From a checkpoint of a small transformer trained on Wikipedia: RMSNorm before each block, 123M tokens.
Each number is 128 + 32 x the weight over its row's rms, rounded and kept within 0 to 255. Layers, rows and columns count from 0. Numbers have three digits each. The size before them is the row's rms in percent of the matrix's.

# q: layer 7 attention query, 128x128, rms 0.194, rows 0-95, columns 96-127
# k: layer 7 attention key, 128x128, rms 0.198, rows 0-95, columns 96-127
# v: layer 7 attention value, 128x128, rms 0.211, rows 0-83, columns 96-127
# o: layer 7 attention output (transposed), 128x128, rms 0.18, rows 0-83, columns 96-127
q0 110:112109151149080137157149123194133123144208155128150143118145132097111086105151111151140170124107
k0 110:132164111112193085145122141121159161072200128123127106140156113049121062122091061076155145102138
q1 093:139119096106108148115114095152122095092105128155137158103129116107152066172128140102213128121127
k1 094:178118122143143154109115134151083141109098114102194083089144112096134084039123148127162165131151
q2 092:068162078090112134136114163109127110151093124085154137097175132151131178183151136186163146134132
k2 098:134121130141141107175124112125133090145066126158166147172080154202150146131159113157066150137141
q3 106:151126178156074192189175159104144093150176161146152106096080087155138174096151147169143106112239
k3 113:121125104091130171145083091062117100148166098112083101150159169210139135119148084195116156120128
q4 116:102117103115143130225107115096148015136171120172119205131102165122171132113180168142126093113123
k4 114:138132116153119098099156100128130137143090143085123097168119144171095141120126075209147162129097
q5 101:152067116128132156117111116159128123127106163044100108071103120173095138127150162167153155166143
k5 099:135166140108135093108129121114176145096124110098086064145143132069114190145090090089135102131135
q6 131:175069113175174108148135080147103096122183145090057111097101159136123150112198133113119145117179
k6 111:115145160152179074133130136096111125178168108127105080085079168116144141074052181112120096118141
q7 111:147160134097174124127078141170110093123104136095202103135127141052112138110169131156123123139156
k7 121:152124094132128082088158115107146119105061130109132112092135072035104101145067110143136136198091
q8 121:114160178190144125095148174109124171111126085133079096163112135141155110127123115158125123133125
k8 101:190157132094152174130096135141145186090148157051146148107149145123099110121058115113110110152104
q9 108:106230154141104167147136133097106152140116169155146188114086184129167118137125104080075101135125
k9 102:172109149136193146138131124138102129180081127071138096136128110188185196112138089096163151148069
q10 115:129140147158169168239122119122123116201173097121167132174122148134107112169159113134115141126100
k10 092:119115121046123146140123103103109169122114127172075104119088161094149171102084075122117154112151
q11 107:070118163167155126160131130137153168148185125190123138157178116060078135095134123122123153112170
k11 101:148135095117095052179097098185092183109088091075106126099076156057122032075183064120142124101135
q12 109:187038115116103177111114087128136106106188071163093115148174107135156052082135092145177110111109
k12 099:164161164114151166145117180076149114111064175128105126118117142195104163150126146193106149129145
q13 110:131110139151154160083160108098163088083100120149079132096197061105121068125126125115133164127139
k13 105:135099121156110068145101076110122053062122165134175135091128113089148137160128151184105184102079
q14 111:120136203079138163107198139067146138077167109141127120144136103123153140127104144098113108119122
k14 123:137158133195117160136119155098152145109124100108098128135099141231144130171163172128088077134158
q15 126:100134128120221091164088101147141132084157060144086053120092144175129105094125137177129102097156
k15 095:109150117144123115083200147163103114127148116120142160112090126162127102096182071125146167187094
q16 112:141109160087107141104187171139139106205170121097062110115062183184159141092118176147123121147168
k16 106:078105104126096100193143141161135088106099164112111116167122144098141152138123080138111156147155
q17 104:075119117073134175142116137184104109094135152172120098103199163117086076140179126040092115115180
k17 099:127094132170189116084117091143099102199136127153123209075136147123080173078092106098117118194114
q18 098:121162202121159179117099171150167090139094104059141161113163093180139099166077127088152101185140
k18 122:109109126104126118079118111074173146108134088124136127137100146255175134103182181130118107144092
q19 115:108151132126141106129114178163140110126154135111106084129117174182119127086127135136126178093172
k19 106:116115115113089141098100102141106133130157094129114130111135098216159156156116135099113060179151
q20 108:131119094080158164157178133096110098054129097134138146135183149142148171091097156172161091146115
k20 101:092104197128124091118096188105119157133150132128131132140129088139174102129127092185141193103093
q21 123:116175128155125116140138149112201109117147090124133176099120135046150110098098124151149131131111
k21 129:081184120081092111122124161130155174091120093121055152148120109109214114103126090134139181122145
q22 110:133176092130021116138114154117127113093071101166120173154160125157147140176168124157144089155091
k22 102:138136133120145156109179145159146205180163098123183123114138127172074123108104146139189114153211
q23 100:124161185125105110169165100092162135109102130105127141153066111134169141080170150066185134139120
k23 105:130161143113162136132135120130145130124094107162139166147070126079098109104136165125070080098099
q24 106:146151139076146143138150057139115157124118134127134125090138113120192151119159159146120146136092
k24 125:183079085103083205138126157127088081147089098109170124159171142229130178143132090089131111142149
q25 103:100139071156146125128101154074132196157158130097173140100070185154147134142140102105130118205097
k25 110:136104127145148135150150178106088058124092148106105089182153132195119193129098139178134076097157
q26 113:158153133116157165143155103120149139120182090107076127131087181160086152148126108075145118142054
k26 112:132092122161145139097159117134154150132091053187121126160156129145173135135185169125115169139160
q27 116:076119110107117125161141085096068140129124160124114140136130136078116171180136129118165150171134
k27 094:137112172110117083127114167147131087120091122111108142143154150115166179157107114151144069073146
q28 108:114086120134122141147133114140086180159143174123141140105130141146114125109097128176095109122131
k28 102:126121097114186096078078150135137103133121077123114098093177062075171126088163163083147090154122
q29 118:109140091120126096104166161148144132154047058089213157176111154137103142116122100092165122168127
k29 102:149137182163145106131085126169113132087149094208121138091145153066147130084159095141162164138133
q30 107:107129132119149095127163135158117114091184141142101138108107138129144070155181196104081128157197
k30 104:147098157127113101142145129157160168191109086172147116200110133199114142055175154125142111113101
q31 111:154142108074113088124107148105146080120088142155135119058123173097130120113172131101063120070103
k31 117:149114170134153084129141081062093109115090118142137184178135173162121171121128174120121086113189
v0 103:182086118136099115137131102182108097143178085127128140144121142085132148129148158131086135099160
o0 087:169107158110215135121130101144094128164023191113179173164145179127081145146157076111140147122142
v1 125:072079088196120173176066128123120068139158123104088134138122119151108089163051142160103106114165
o1 119:112167157164115099101168139133157145091148117130129125067141118169150126146102083043117095137078
v2 104:110134185164059189081153104145165141074154097142148145184134109166091109079110172150109108094108
o2 111:144185158100095151147117150098143143043140055107139161137045120217172125137108117189143146136136
v3 118:115099048105119127131089124072193169104166082154147120091109094134165134088082105110136102176126
o3 109:151093107104051135116162084143074167119149128069125138096146124143109118090123103136125151149160
v4 106:161049159137120123166090091112154083140140153124103141062137126093224145076116123089143132142136
o4 101:104145130164134172117090166099129163142121118112125070160096211000133093126128115112116060133116
v5 111:188052179150193140166089153134166128098156133083133137115179184135134143162085115191191138103161
o5 114:120094151128157138125095063131069152166035164093182094084124100053090066106176198114113088066124
v6 115:113141115094115129148107125118168149142134085123135161196142144148204066075088116093137118122123
o6 113:084142164134135134109086134136139153150156181065096100088074134143111090146092137098112081172139
v7 110:127149052155139118165101169113100135144156152078169117127140082136144099074133110085149104119130
o7 108:148166142110079091076094057153138078057132191099111177116167125043091105148110124083108139153171
v8 125:182113043108162169153185061117121113120156077128123157099148140163126126105122105085099134155153
o8 107:091133170156208085163124134133073139126052136137153140129124108141011113212098083083118125120116
v9 124:180070136153085133149130155126133195077116143132113136146167118150071167137077175145097119087125
o9 116:125156217124160129121132153071148110101083158109184094137113113204134134127113127116119101161117
v10 127:133102071074155157100164150065189078153131088118108142131139133097140148127129112120087101132137
o10 108:170123128133121097106142161135067082101152117141120150116161113194123104169083133094087088125131
v11 126:128128164133107122150102128183120117142097192069154146117155109112129136096084147126138136101151
o11 103:137142138163097141146131116160140195154143128162095119139062157130138182123128054123181180159121
v12 124:171081110141142091214152168096138133095146166076153103115167104179186100130083116098184084162094
o12 118:064117127104132108149081107127134099173153127097169143131211137120136079092123176102094044090135
v13 114:154152185069160112161071103146100103134091102081156125206173129109180117166117122119151137093108
o13 105:167126201091158122158166068129118130118152122127140147158091168123104169142136194116139112086116
v14 113:141144127123130128104156130148132077129086165185100173094148168147125144147137170115093169136142
o14 107:121066119129143091131146097137081133119115155100183120153127072199207152175095106201104157135151
v15 115:111072182117109113161156054073073097130125162114140108132119131114099101176118115157122177128208
o15 104:176198138141150156152145124147132101197121126114115161105104107209178164146082127098133126140109
v16 136:080147190181117116155089148153064077176089137114113164086111151101127112212130102131119166106098
o16 135:150139136179090165189163114138143190086210132141111103166156090085163089109153131111150097104099
v17 116:086065170146141099149110123073142156169115214075100145153151135111158090140129150120158077105176
o17 107:160140154107127123115091127118166172130112126097134090173104119106169092125119102122091114142102
v18 122:105147089087140128145121161076154169111100070102112154121103126144114111150112120141081071130167
o18 118:090115136136170177148136124094132086148217089173107106116174131185109135153136107121132089078097
v19 124:135091115112137087156145159132134088136171120147125146095126143165196129175120153114061101129094
o19 113:157117160098170161125109166154106171133140133112105096069120133153144085164055141133079057184177
v20 130:127152129150175139134135129129125117140154104138078116087117148161124117125177133078151160129104
o20 118:130139099109145130117112125103127074206095148113103197085130123090068167147149137087134140084151
v21 138:161083155171164134100101119146163129092127161118102117183113138089043105143133139139116138125151
o21 123:166109104119146101152160156091138068123079126159093142146177080148157084155113180109137078115108
v22 106:143100115107180155132133121110066137146123130081108165176133136092100107165135143114106157078112
o22 091:115103127112171075132060133120104175071165104164105181133143102160129132108113100108164057119089
v23 123:158104072142101143171069182132104127163162126134132165136125171117177134146135112114132115132100
o23 110:100060148181122156128157088157092100110167178152085078041097155144119069106154147110089151089154
v24 110:096074168153083171132166131094168101097139121126138148195131124132080132176167135167109077107108
o24 110:083193146103131131153144161145165122100058152090149140118083151178103105052159139161118086087190
v25 126:122069140109092124116112107119078182161082091147101098157125111154071091142081104125129184162176
o25 108:113151123142108123161169142081096130199142146120152135161129165124174133121110024093148127127096
v26 122:144123128132157110095083105142133143098171115156183103140150066122106124144084102118113114157204
o26 121:147087138097102126093167150129102078104038074144093172109169152097175139127115181123163099130168
v27 115:115086146178078160119097081083088137173057150105130125086154056152074084115144100116134116157147
o27 115:105150104154139151103167137120113165089080081183179166128181145163153119121125070105150125150085
v28 121:157119109140130118148111096187138163119174142114057097144104082154066164089105107106171217164133
o28 110:145142164183142114096134121165142136158082148200143133102098089088086156151172155123123116153118
v29 109:185118085110123193125101110131189136142130055161126101098123131114172131118090097091180102129114
o29 114:115010182186176110112125153172070098220096145119094112112104120208110117127106112140071107140148
v30 121:162153120139093139123156134078087199133137132142171178201139132146118147114171167124116142163132
o30 102:094147160091142105068140096132118145137048108038127125151115156119101134122100129111142072166146
v31 119:105135064101137166152107112120131089081087144114117142173092160132159112132118141143098068172110
o31 111:135168123089104109093182104123113132059153088125096121139163155143131141158122192104109096100109
q32 101:082142167183131060166139159097077110063117125116170129149162164075138175079124134138187139153138
k32 117:145177192128141112176109172131128183111132136152091166155149140135205062140128073123098112121101
q33 097:158173118098090138104213135124137106132075172183079149100112080167121139149137126062135171159133
k33 092:121145176103183102104099110084101168167131124141124153125155093137163089109146083119094148103148
q34 092:138178155162074073140155083066137138169152126114118105168147182118128186115083052179139146103127
k34 096:151095148134117065141167145142134139045109172129111141118153136143162115114158140110126150133067
q35 084:044137123111140105117113154173169088153097135109063126104131166130109173095122073136127135108113
k35 086:146100134145142130140076145078111117116131164171103176100068129117167128156132106095170114156100
q36 102:113171163099093124121199098115103125102072125135082179130134126054135211109103119169139149121133
k36 115:150160130126138075161128169148198218109118097195105187145121140191174107182133092111103146135119
q37 098:096083107125074142086133150109122102144148122156130093102183178113158114101116115138199128133086
k37 085:100090093182117113084157152128107077107175028106130117121147138122118169109186123106163104077171
q38 099:094096121172192095115169169132102155204150132153114137110146133132132122120133178155121162105137
k38 097:142143188108140145158076139138088143141101134127141177170123161126109124141072095103168113172144
q39 108:125082100161142154072143127186107133165165134191110125118114154130116137098098153177135145076156
k39 089:104177152165120074108128097116115118095112123138122154118146176157073136093204168174075142131171
q40 121:139145149081160143149125131098122156070097182136140155071134120189143115134168129077098100124148
k40 074:131121129099091143144122127099175162189174088101068157155071181130127140128128140116142157056175
q41 086:112159110126175129202148119124136129155190105151141088119096186155152156135135161114131188083123
k41 082:178130115141127161126123135109131145075131127162131143133132053109204066137100142140139104153176
q42 093:190106114118122125144112150106195134124153118100156125105132158134158141143129144086144115159101
k42 095:097090104131071125110133092147118158158149133111170108128124131170087166077126116137142125133135
q43 111:164117116177150035120159139122113098148117118183150158152097175086109125102067182150136172073147
k43 100:129116164056098121149151167119105180137119137162073140188097109114145130149057177073092108147144
q44 094:146172128138114170165128162123106144083092151157070143125130110171169109148108091137117129153073
k44 126:114091081122066145101152102124128073125157112119171119154112169138040164091136123159152103087186
q45 093:117101098112155129141153133135138095105204063116109140153074144168095090118093062149153140118139
k45 099:191147154101097116127086121084136137158086083222081169139128115165156106170130164176094058142134
q46 104:121178162108138179158109158135107143125099157078102112099136135123167106182129112110102107151123
k46 084:105095167133076144121102083102048100156138079101182117125083133117100118055119136125127136145111
q47 098:154072082167129109069095134102168141204152135156115110162127148099137118147095148144118148154102
k47 079:080119155168138122127108157163138156124131136083208128073134115081167130115143115096185188060137
q48 095:134160151121193147163133142168142112165156140146120107123110069060103147071154123083157085104140
k48 091:133146125174151116086164085112078109160140116147144158105207112216108170116149083112192134089152
q49 082:194117140149160125135143121196126070158148146106147127163178098118089120105139134164131156167193
k49 105:044127095171094165076159103123121085135134089148084079125150206093109202134097120154127167132138
q50 079:108145089176107082084115145107115189157099180126156130136145143069119124093118099100054168169101
k50 085:103163160071090133124121163116120119092124138155140134147131087139184084128149131138149124123093
q51 088:127090111124167062090057104128147136125125109088106106104202141142124157166124126173158151150160
k51 117:102120087113105164087111137101168092127128106086143130117119162184097135088137145135141104152137
q52 094:148160096069108157091139159143172147139073128084193108154151110070112121138025146184142130206136
k52 097:101126082156141155119108151123092196034116131130154159118118097146202053101157094123139170136160
q53 101:143168164074139167140126094077144128163072145087106173117132153167125150144141104103102127113166
k53 135:076108092185096138102180093155163094146146074116116091129110137116041188122131123114157108095158
q54 088:097182126117147196204097158147203155146142152112094155117107107151112107136162103078143100155165
k54 097:118153187094199119091128162107098160144067185120145170121156115098194135167159164076132159174087
q55 098:141135148119112108141174154167136098161154160124136188077105076130132153118122124212118088089124
k55 097:151123182092150099083109181113138200156088157156097104112175088167191098142095106117096166130129
q56 092:117196128104107138141096170152126101055201071131158099103126110135165124118131114172170117176093
k56 103:083053095132099123108140102157156112177135127122188050129155169104078155143148154112175077156128
q57 098:176158086115141168188094099120102172092124171112117136077110148148154123133181046114153103102148
k57 125:113088116166059183125131093130132099143148115091200066122088132076115184103088121127171133110092
q58 104:112145088140142149102098167103120125163154047174144100130106114112137134144111165238098119195144
k58 087:118082122167081140158142069120089073148199067106160086164125169161141155106125155117133119116120
q59 091:117076097128066178094094151121122131116139095113146075120145125093127100151148118147203143133147
k59 098:113102099172152121090129078142155108092177131076125087140145121149066162089137113101159182094125
q60 094:067097170119115119112140185134169112075147115138144095114066139138139075075166068172165085103119
k60 085:153127141124109054173145134124096170112171115123071174167129187190124147186159101068076167164069
q61 099:157109133156078133106103107150191178133103089080123101125153184216145178112155091077128075111192
k61 110:074127058107104172143174062159104059173112167103174097102109166036110150102115104125167089131115
q62 096:093148036142141121123162152090134119135116189137089142145183150095167100074126139147147153186136
k62 095:125117171065113198116156102099167119135144136105154112150126134107151063122191131119128162156101
q63 093:181100113132071092138173140141174111101106192098118171170090103150124071075156170136138175193152
k63 102:146128152122162107131125175112054135148120120177119165111091119151125096180175161165075123100118
v32 080:112121100171194158175115102191109112086122131117139125129123088077152157061105146091124129103100
o32 083:102105087119172164130141144141138181097134097121073162161086114188117108114124056144122096122151
v33 086:103123108191110115141124152174172107142117083089112209139129173145080148122122149114094111181158
o33 090:124148152081129071090125099100166121185148199182114115113118131149139184177118184112166120128103
v34 083:146120161131093138134118129134129147131131215081130114101108121161142079233077168168139120136179
o34 084:044126117104103098090104121117125103151158085088155139116134147086087083054092151098117179117138
v35 091:160134138108123148152112122110195165151139075122107060107181124070113093122145114105086098177117
o35 086:067153140104152152111104176061089164124124088118180110136102148190088193084116117196086085108113
v36 085:128178141109069061092151093173069149139138118113113144117160158077120105162138176199070107163109
o36 076:135153132076128131120159157124133145126172133127144118126142096154082211121126120091166143133102
v37 095:156119193219076137081130087142118092163112112160161101118123095086090172164143137072060170089071
o37 104:125080146083136108162107181122105164103124128140101152070146143052129082138079168094147089162126
v38 073:144130180177136190127124119171088105199088085147082142084108081119120167134111078118177139163123
o38 081:140131114101152161101090125123118128180143144116173136163110120207130072111090099234142086125131
v39 090:149076118069110116164102129111188151128131158188138177132177132148140113124140103152126113117083
o39 081:133160164180099107143170050131150098086126053119116090158107144107062111157109128132092160135178
v40 088:124181124129164150121120154107152125119066130076130149135131184136170106075186110101138175211087
o40 089:127160129139111097170135127129083130138189157176098160097111131128074156140151129129165142095168
v41 084:103116135129090118144039141105060189137143088141132147111090138135082067124096195133103141163145
o41 086:124141077131144097156151137157160121190164064113085156103070117118061152106131138149148121112117
v42 076:117135121124168135111150140156128177200088137149087093139149149115153148164120093123145140099080
o42 099:171120142065133109132146159153150143059148147109170133104118148094136110089139107060166120159105
v43 078:131081103143122121110114178143085157118196123133114153126125096137084151112184104096110137140128
o43 088:073198132149127161121134134100144144173119123148045076140137101131168119136071165225148080098124
v44 083:100088178081101121136120094123142210139152129164140143101107192139101073127090109106170094117168
o44 086:137102094147201085179178102151121108097158085127123126113116112155108079085142044105119163190096
v45 083:148158080171081080093121131155076120110139120135119123124125119113098110121114143127137118112074
o45 073:160125148092130123141146140170146113125139122118053117133103158092114101122146135079094113136134
v46 075:149134121165107115126128174161123100083119144143190141146125137114179107149167123153153161127094
o46 088:118122123107150145104103144145154066184135127050126099121088131136101135099141108086092093123101
v47 078:102073113116129129140095160130155128108093156100139100114036092180087126116095166168123148135204
o47 087:128143129113160101177143057142142114112169193129143151165148172085126104152156179142116167154121
v48 086:173150102145151087170121141105159153116154136086169094136114078127088121107174169093140113123171
o48 094:127085161149126133120095157083141083154060156167142076117145149178126091098100159116098144096173
v49 083:146161105119131179132135123122152143148167022164109087178103133161149133177120147099038147068121
o49 101:089156173128169107146119164143125107102120128075118135090119067097182154085166063153155132126160
v50 086:116077101184095195194161082158148097138106153092125101063085088114112098142110093090096108128080
o50 085:048137131094176099107131141101089200113153127122139127143138128066141080124094117187099107195157
v51 077:105143153163135163137166165070175119199095177104084086187120104152160144115116174102208136130124
o51 105:189087144164116130081117117122097107205119150154122119120144125115134147150110130150127103099128
v52 080:038124137176113081141115088108180112138104087146106128090107095118161130161098099121113205106134
o52 079:167096107112068115073111139136095094150161129114136154137173088103125083136084228175103050076147
v53 082:071155125121068064127095117148174114162179144088064106105077101182107169094087150112165135146074
o53 083:099103134140131148125126143149121121092122151096179114132078167135091130148102156168139126121182
v54 082:156124157023192065129138125109101124083148097145094177169076112114174081097110102096106174097067
o54 082:121145107060084163182111135161174107154164183076139106114145173117165126138161102114105165164175
v55 090:156107082149106097168171074175102173112138095122131037134066133153121099146091086141154084099108
o55 089:102118106117097104068093136127159158043108117137150111152164106124135104109123085181143154136079
v56 072:163125124095134143137126129098109114125113181124130159136097107069126093179101180091175161106130
o56 091:103119136116149105111166108137126110162078058076114147118150148207134109116149115204134103071137
v57 093:156141146168142123118164181116145120074134131162168095217120103116127117118122113092177182151042
o57 090:142120157161132129139095096114136120205128164125104115062127184120154181106132192125122099058220
v58 078:135076150121079180119137152109152191129143120112125134082121150150108159076110143162080180109114
o58 090:115146180119149096170147142161132131057072144107139142103112056078105135142100102053161128175144
v59 077:106117155075134185154130047175118100159130164124162162117064071135137165100116118114153128095173
o59 083:085147095152104131142085107112128187091098081078153140137111101145150123177182133164144124152146
v60 082:066151142153085161085154076121086124098161139154156069102112153108100171128133087135147101184127
o60 086:158112143127119086053135174122154038121151187204134113109171088139144171143112170087111100156114
v61 084:165128128156156158169120157148120098169106155177096139102159143154115213169112167098085131132177
o61 091:131168169131154117111099110122097121113092101146156145123121124103106139131184114108127138143099
v62 089:133098071097121123136150124079121144129188164070111095142131115137119149109164128133075058127190
o62 096:085129145130134138100147156140125151024109177218065092099173150146191130132149172119130150217100
v63 092:078171101145106167108158151144117106131119169149103113107096160087166063173048143123168102119091
o63 086:144138060091092161152126057138096097080164141147103104137161081061122106118130149148126144120127
q64 097:137195164163115156106152145123150136060157174148113143143113130144141129063098145156130071144147
k64 085:139177081135099166124120109091144162165109085167092102116121149075170117149125154163131153153132
q65 104:141157096163124139100073129109137116123108105168151085170194106167097164139094154131143144126095
k65 097:116122096158142119164160146139182139139126145163107135151142115106086067128141109090092148176160
q66 095:177172139110133148089147139120135125145164118125109120123082167201084138172133171162139094129105
k66 096:141085132081110096186138128119134109094139111130118121145115094150169146166140138130144110169137
q67 096:131123097115124125141126071151098075123116155093110119170128110068113132183135126179106148128128
k67 083:085157127129126132070107115123134048101132126222107083149153139106135178131186137089095118090168
q68 102:126072122158131120115135113109102096090090156117116099135120160200132089125131182065201202097104
k68 095:132159124106165107095115203131144125129097128170145141103096112075129080102165111083172116122116
q69 090:127139146174080085100157167140186120152131107174143097138062115083123098137106155095165150108142
k69 093:103134169134208145146156140083151140073178097106093183214164099148211139079117160143133107096141
q70 094:141094174105141116167101161048101164162131113105168118140170145152130132139106119041119061105132
k70 097:168135147110112119108153097098116070154151092102126158157099136138163133193137167105147076112170
q71 105:080121114187115146170128084200100141200102138156171143144136068074103099125169198178119218126181
k71 100:088117136130126116112127092150108080107078090125111149110144114152121171156145119146080166151146
q72 089:094095144159141102125127126163122158138140120215106089149146171102064158096067118104131138152136
k72 092:095119061116089145150126087111123074112145154156095152097155171115077064119175133102097125158123
q73 090:066156133080138147151132100100064102126109065182139080113171139125112139159159168073125167078143
k73 090:109128107071105153110156122102184124100145108113085207111130104122120152082091136151190146164061
q74 093:117115138131091094172115084112139107090073146097071100098130182105129158154152170145166121151069
k74 109:108118086146106105152089053113086129129095150150112068089142120128134125135123166133123102119136
q75 087:145119137151131136137124131109138200124105145148167091117111067170064104128107080121089240174091
k75 083:169102163155119116090089152166146133053175093091119106136102100149167132133116054086159165135115
q76 100:152152184125119133201138103106075147102172133121152211118093195136166137075102139098120091103105
k76 086:075188147067125173131138155144184073115087165134137033132110118108162178079051140131115123152104
q77 109:109123099154165161136105102183142161181145142140182066166161069112112070084138167196099126132149
k77 099:090085078124125168069065118171135144117096088113126153126099096125102133153093146106092122181189
q78 102:134157114132088091162180161100132183108162096101174142131132126174180092103100164106142157171166
k78 100:132113060112083105118103127168118088229140142119164166074091137053102123122089106152158130118103
q79 110:109114137118154111179163164126133082169072130074086177087084121148092081116129018088119100127162
k79 094:150133115146160071067125134187109141104142123140115148180146152156109103089209081125127121139128
q80 107:108054108166147093142134137130147133121111064125099146124090089065149135108104099144148157142179
k80 098:111146150135105131102103105138094089059143138086111095064117184168117128100136085159107107128125
q81 098:137066148162090112190092154154118119155140151122115135110121187174143117109100159128105163148173
k81 093:210092167118155158209111127177147143139124145099113109147185111090153109130162085087177116143127
q82 097:116166103122188129118244154127126138125062120091097148100163142181071112142077105106137113110162
k82 087:124145092070171139130144146132135157141095101153228153114158153132124137101117068148181114138100
q83 094:129134152085105149104159155112120131019152180085082140090136117120146105077083117138130083132111
k83 105:081109183169137167173093127114125155085097139142161080103072138165199065148148118093141183097116
q84 091:090111053131080132103147170124121160170072120188116143168101119132147190143137115168154173188121
k84 096:126193115159154180105194113098157127137108068201092142127113063138122159129076103144180127157172
q85 096:187084125114126171114092170122099124115077135128132101079073113185116115119186106065132126188154
k85 112:150137113119162145170133118110092091134130142135143112151084131155136123114178129117156061102139
q86 095:143160134105167140145044146136159188215114151085155102093097111124120161103133123110184085095086
k86 085:100149145194158098173226175074127176142131118101148144142091106141096116082102134105130093015157
q87 101:098178139138117125122140131068107081118180177134147140131141152197139175158160076109111113132121
k87 100:134124189107110121099118182151154112128113117137097133143129157153116079167137181154101092123148
q88 097:167141115120136128137133129184124198146121118111122084105171219175149139153159110114149122151135
k88 092:146173128057172124119141094064139125134135148098125111109127137109094129130072149115171090091123
q89 103:183106131182154095149119158170162121047156180144141104123138124145127120087134149174131152177151
k89 100:099130088152134144141103165123150152192097149184178110129156110053152121097147086096147118088138
q90 093:133158155120137114144133181103117128143135183136208105181126087085159152145179166107152160097161
k90 099:153241195112085097138132131110120072047162106111094180075124104184089094105109098167143064141103
q91 095:112094186117134099139173127127110078101159073118143133131151122132083156080099079148145152125111
k91 115:107091100161140130070132129129133154153133104133125162162174124123118063147141107160126175131106
q92 090:136151101139141092108086136189126133132115057123087146078131134160114083124088148106119095091090
k92 085:120125117069142181106144157144111223087079117106130124114139160116127126147184127118143198120170
q93 096:172188138165096145098111124069145156187140133120106142122067150184123105153125111108106095132134
k93 095:121130175073116155139152151155168129150107133132173136148042125109145178109138116070123142128137
q94 098:151135153129129124108104184080117210135162147165068121093089194131154150099145151118167180118169
k94 109:121125110122101091153079109197138105174150050121139085132095151095121140111112161170099151103140
q95 103:112097122088133136125105138162128136122058126102141063137148186101120104118119073113137168175150
k95 121:097130130130160077139091097150140159177093121167088135093146110060086087107127153114164151143127
v64 100:148084098136118146135130124131133163183104111086086123114167068153151135087099088200166121145128
o64 106:085191167128128127117132094053134080105199147180120148177165118128103170159095176099072088065110
v65 091:117148148117111148139090139109100127160085137139114203149075112103151114159053108126147130156146
o65 101:128122067131118126057155078154139125122200170157146128138117106121073174103148128146146127158105
v66 101:105110191130161113140057178132111168119087133148176106162184135157097191180098147185157171105186
o66 103:139160126144131136083106131136109148181090079139090184116121135082089118149148104053153190145107
v67 097:163135084117111117151160130107114148067118084193155116111209160111167146167079152106089159059158
o67 094:094084151218142158138058102127147158160076220097157140159110085159080112077148115099139089152103
v68 101:127136120125188144104112118129089163182157152089070164107149137142101139080100103142161149191158
o68 096:153139158125163117155102141132055090151142115151145105139165140070117125210117166087134120111057
v69 089:139090075140122156132125151149138175147068136097109140089152112107114109217139173169074160096069
o69 096:151135143116150151153093146115122132091117160196172074124132139102109099100139103127132142106143
v70 094:113127187163094099157054140123193105102082123136101108147112138133094111120088089103147092096142
o70 110:108128161122128165082145131156082147103155146131121141101142124099145180167170137162129079136108
v71 093:141131106182122152124158120107123120177135094145087160139099083127117076162131157130131057178136
o71 098:089145182096153099084135061076082107096067133100168095125145097163069175128100069135137219101108
v72 083:100129112083170094164127194095184159095087117085097139109160149129159095097170102115068174157152
o72 102:122110117143122109140133126102112156107136135093172091157144130091122134164124095100150164120158
v73 093:148077161115104180107121119093150131104086133142176145147081111145077129143141167087098095177115
o73 094:102114101125164145151089176178156169157122141111085103128111184097120144169165097145158186107114
v74 087:113097093118170109161100111142076125152071140123136151119103116120085109130113168130128092169077
o74 094:133141079141070161075130137141138099148140145167152136175165153084159143103078068162110209118117
v75 091:101109117072125152142122119106120108162140180110129103131110139106170133091039147192124123106138
o75 090:140137158170175082116125145132132134144110049162143123130167108102098114176139119117115103222137
v76 100:119179106071170150091142095075140133139199070129118170124070141095119128138177149142069105092163
o76 113:148142139186072149069124105172118140126104149132128103143191120182149097104132152106168137169152
v77 087:109136121146163154129148118123152161121152097096104170109139087133143129160139142141175186153154
o77 092:151170136088055147093126182088122118128110120073123077142151153093130079135071133125133089128108
v78 107:100143091174134134093170146134086146153141164087095123090177159114118075110115119108131058132083
o78 106:130093106123150066139134103123121068119188089194156105142155112111130121143106071140176133094164
v79 087:116146114081128137183176179050071105136131166187153109091061102087158097141117138117154081150089
o79 102:116085136136060100176116124172170080063135161124165085122134179105135140136136205090176131157159
v80 090:114126153100142135171142123073120118166155137125095102128092088065124050099088182122128180149170
o80 108:151119114165087124098163127169199128113054156147114165117135193133138176140155116102118088085098
v81 094:162139136159179175180114148119136211131179127144183104146122130158098113121085150125094141148154
o81 099:066089159093076082105162136132095053133102183169126168113188114113133090166110141154114114149101
v82 099:083144124085132135084189153156105153123153187144137091164056130105115089117133161096094161094080
o82 103:091185120155100114094120105130137082124160091090116134127150127127150105117089137157128073191103
v83 100:157117119090172116176100186155154126127105105143154157129130150128140144185141162129079114148149
o83 095:123160100188157120136148112149078128075135135112122172102108139001159127093163159165122142112103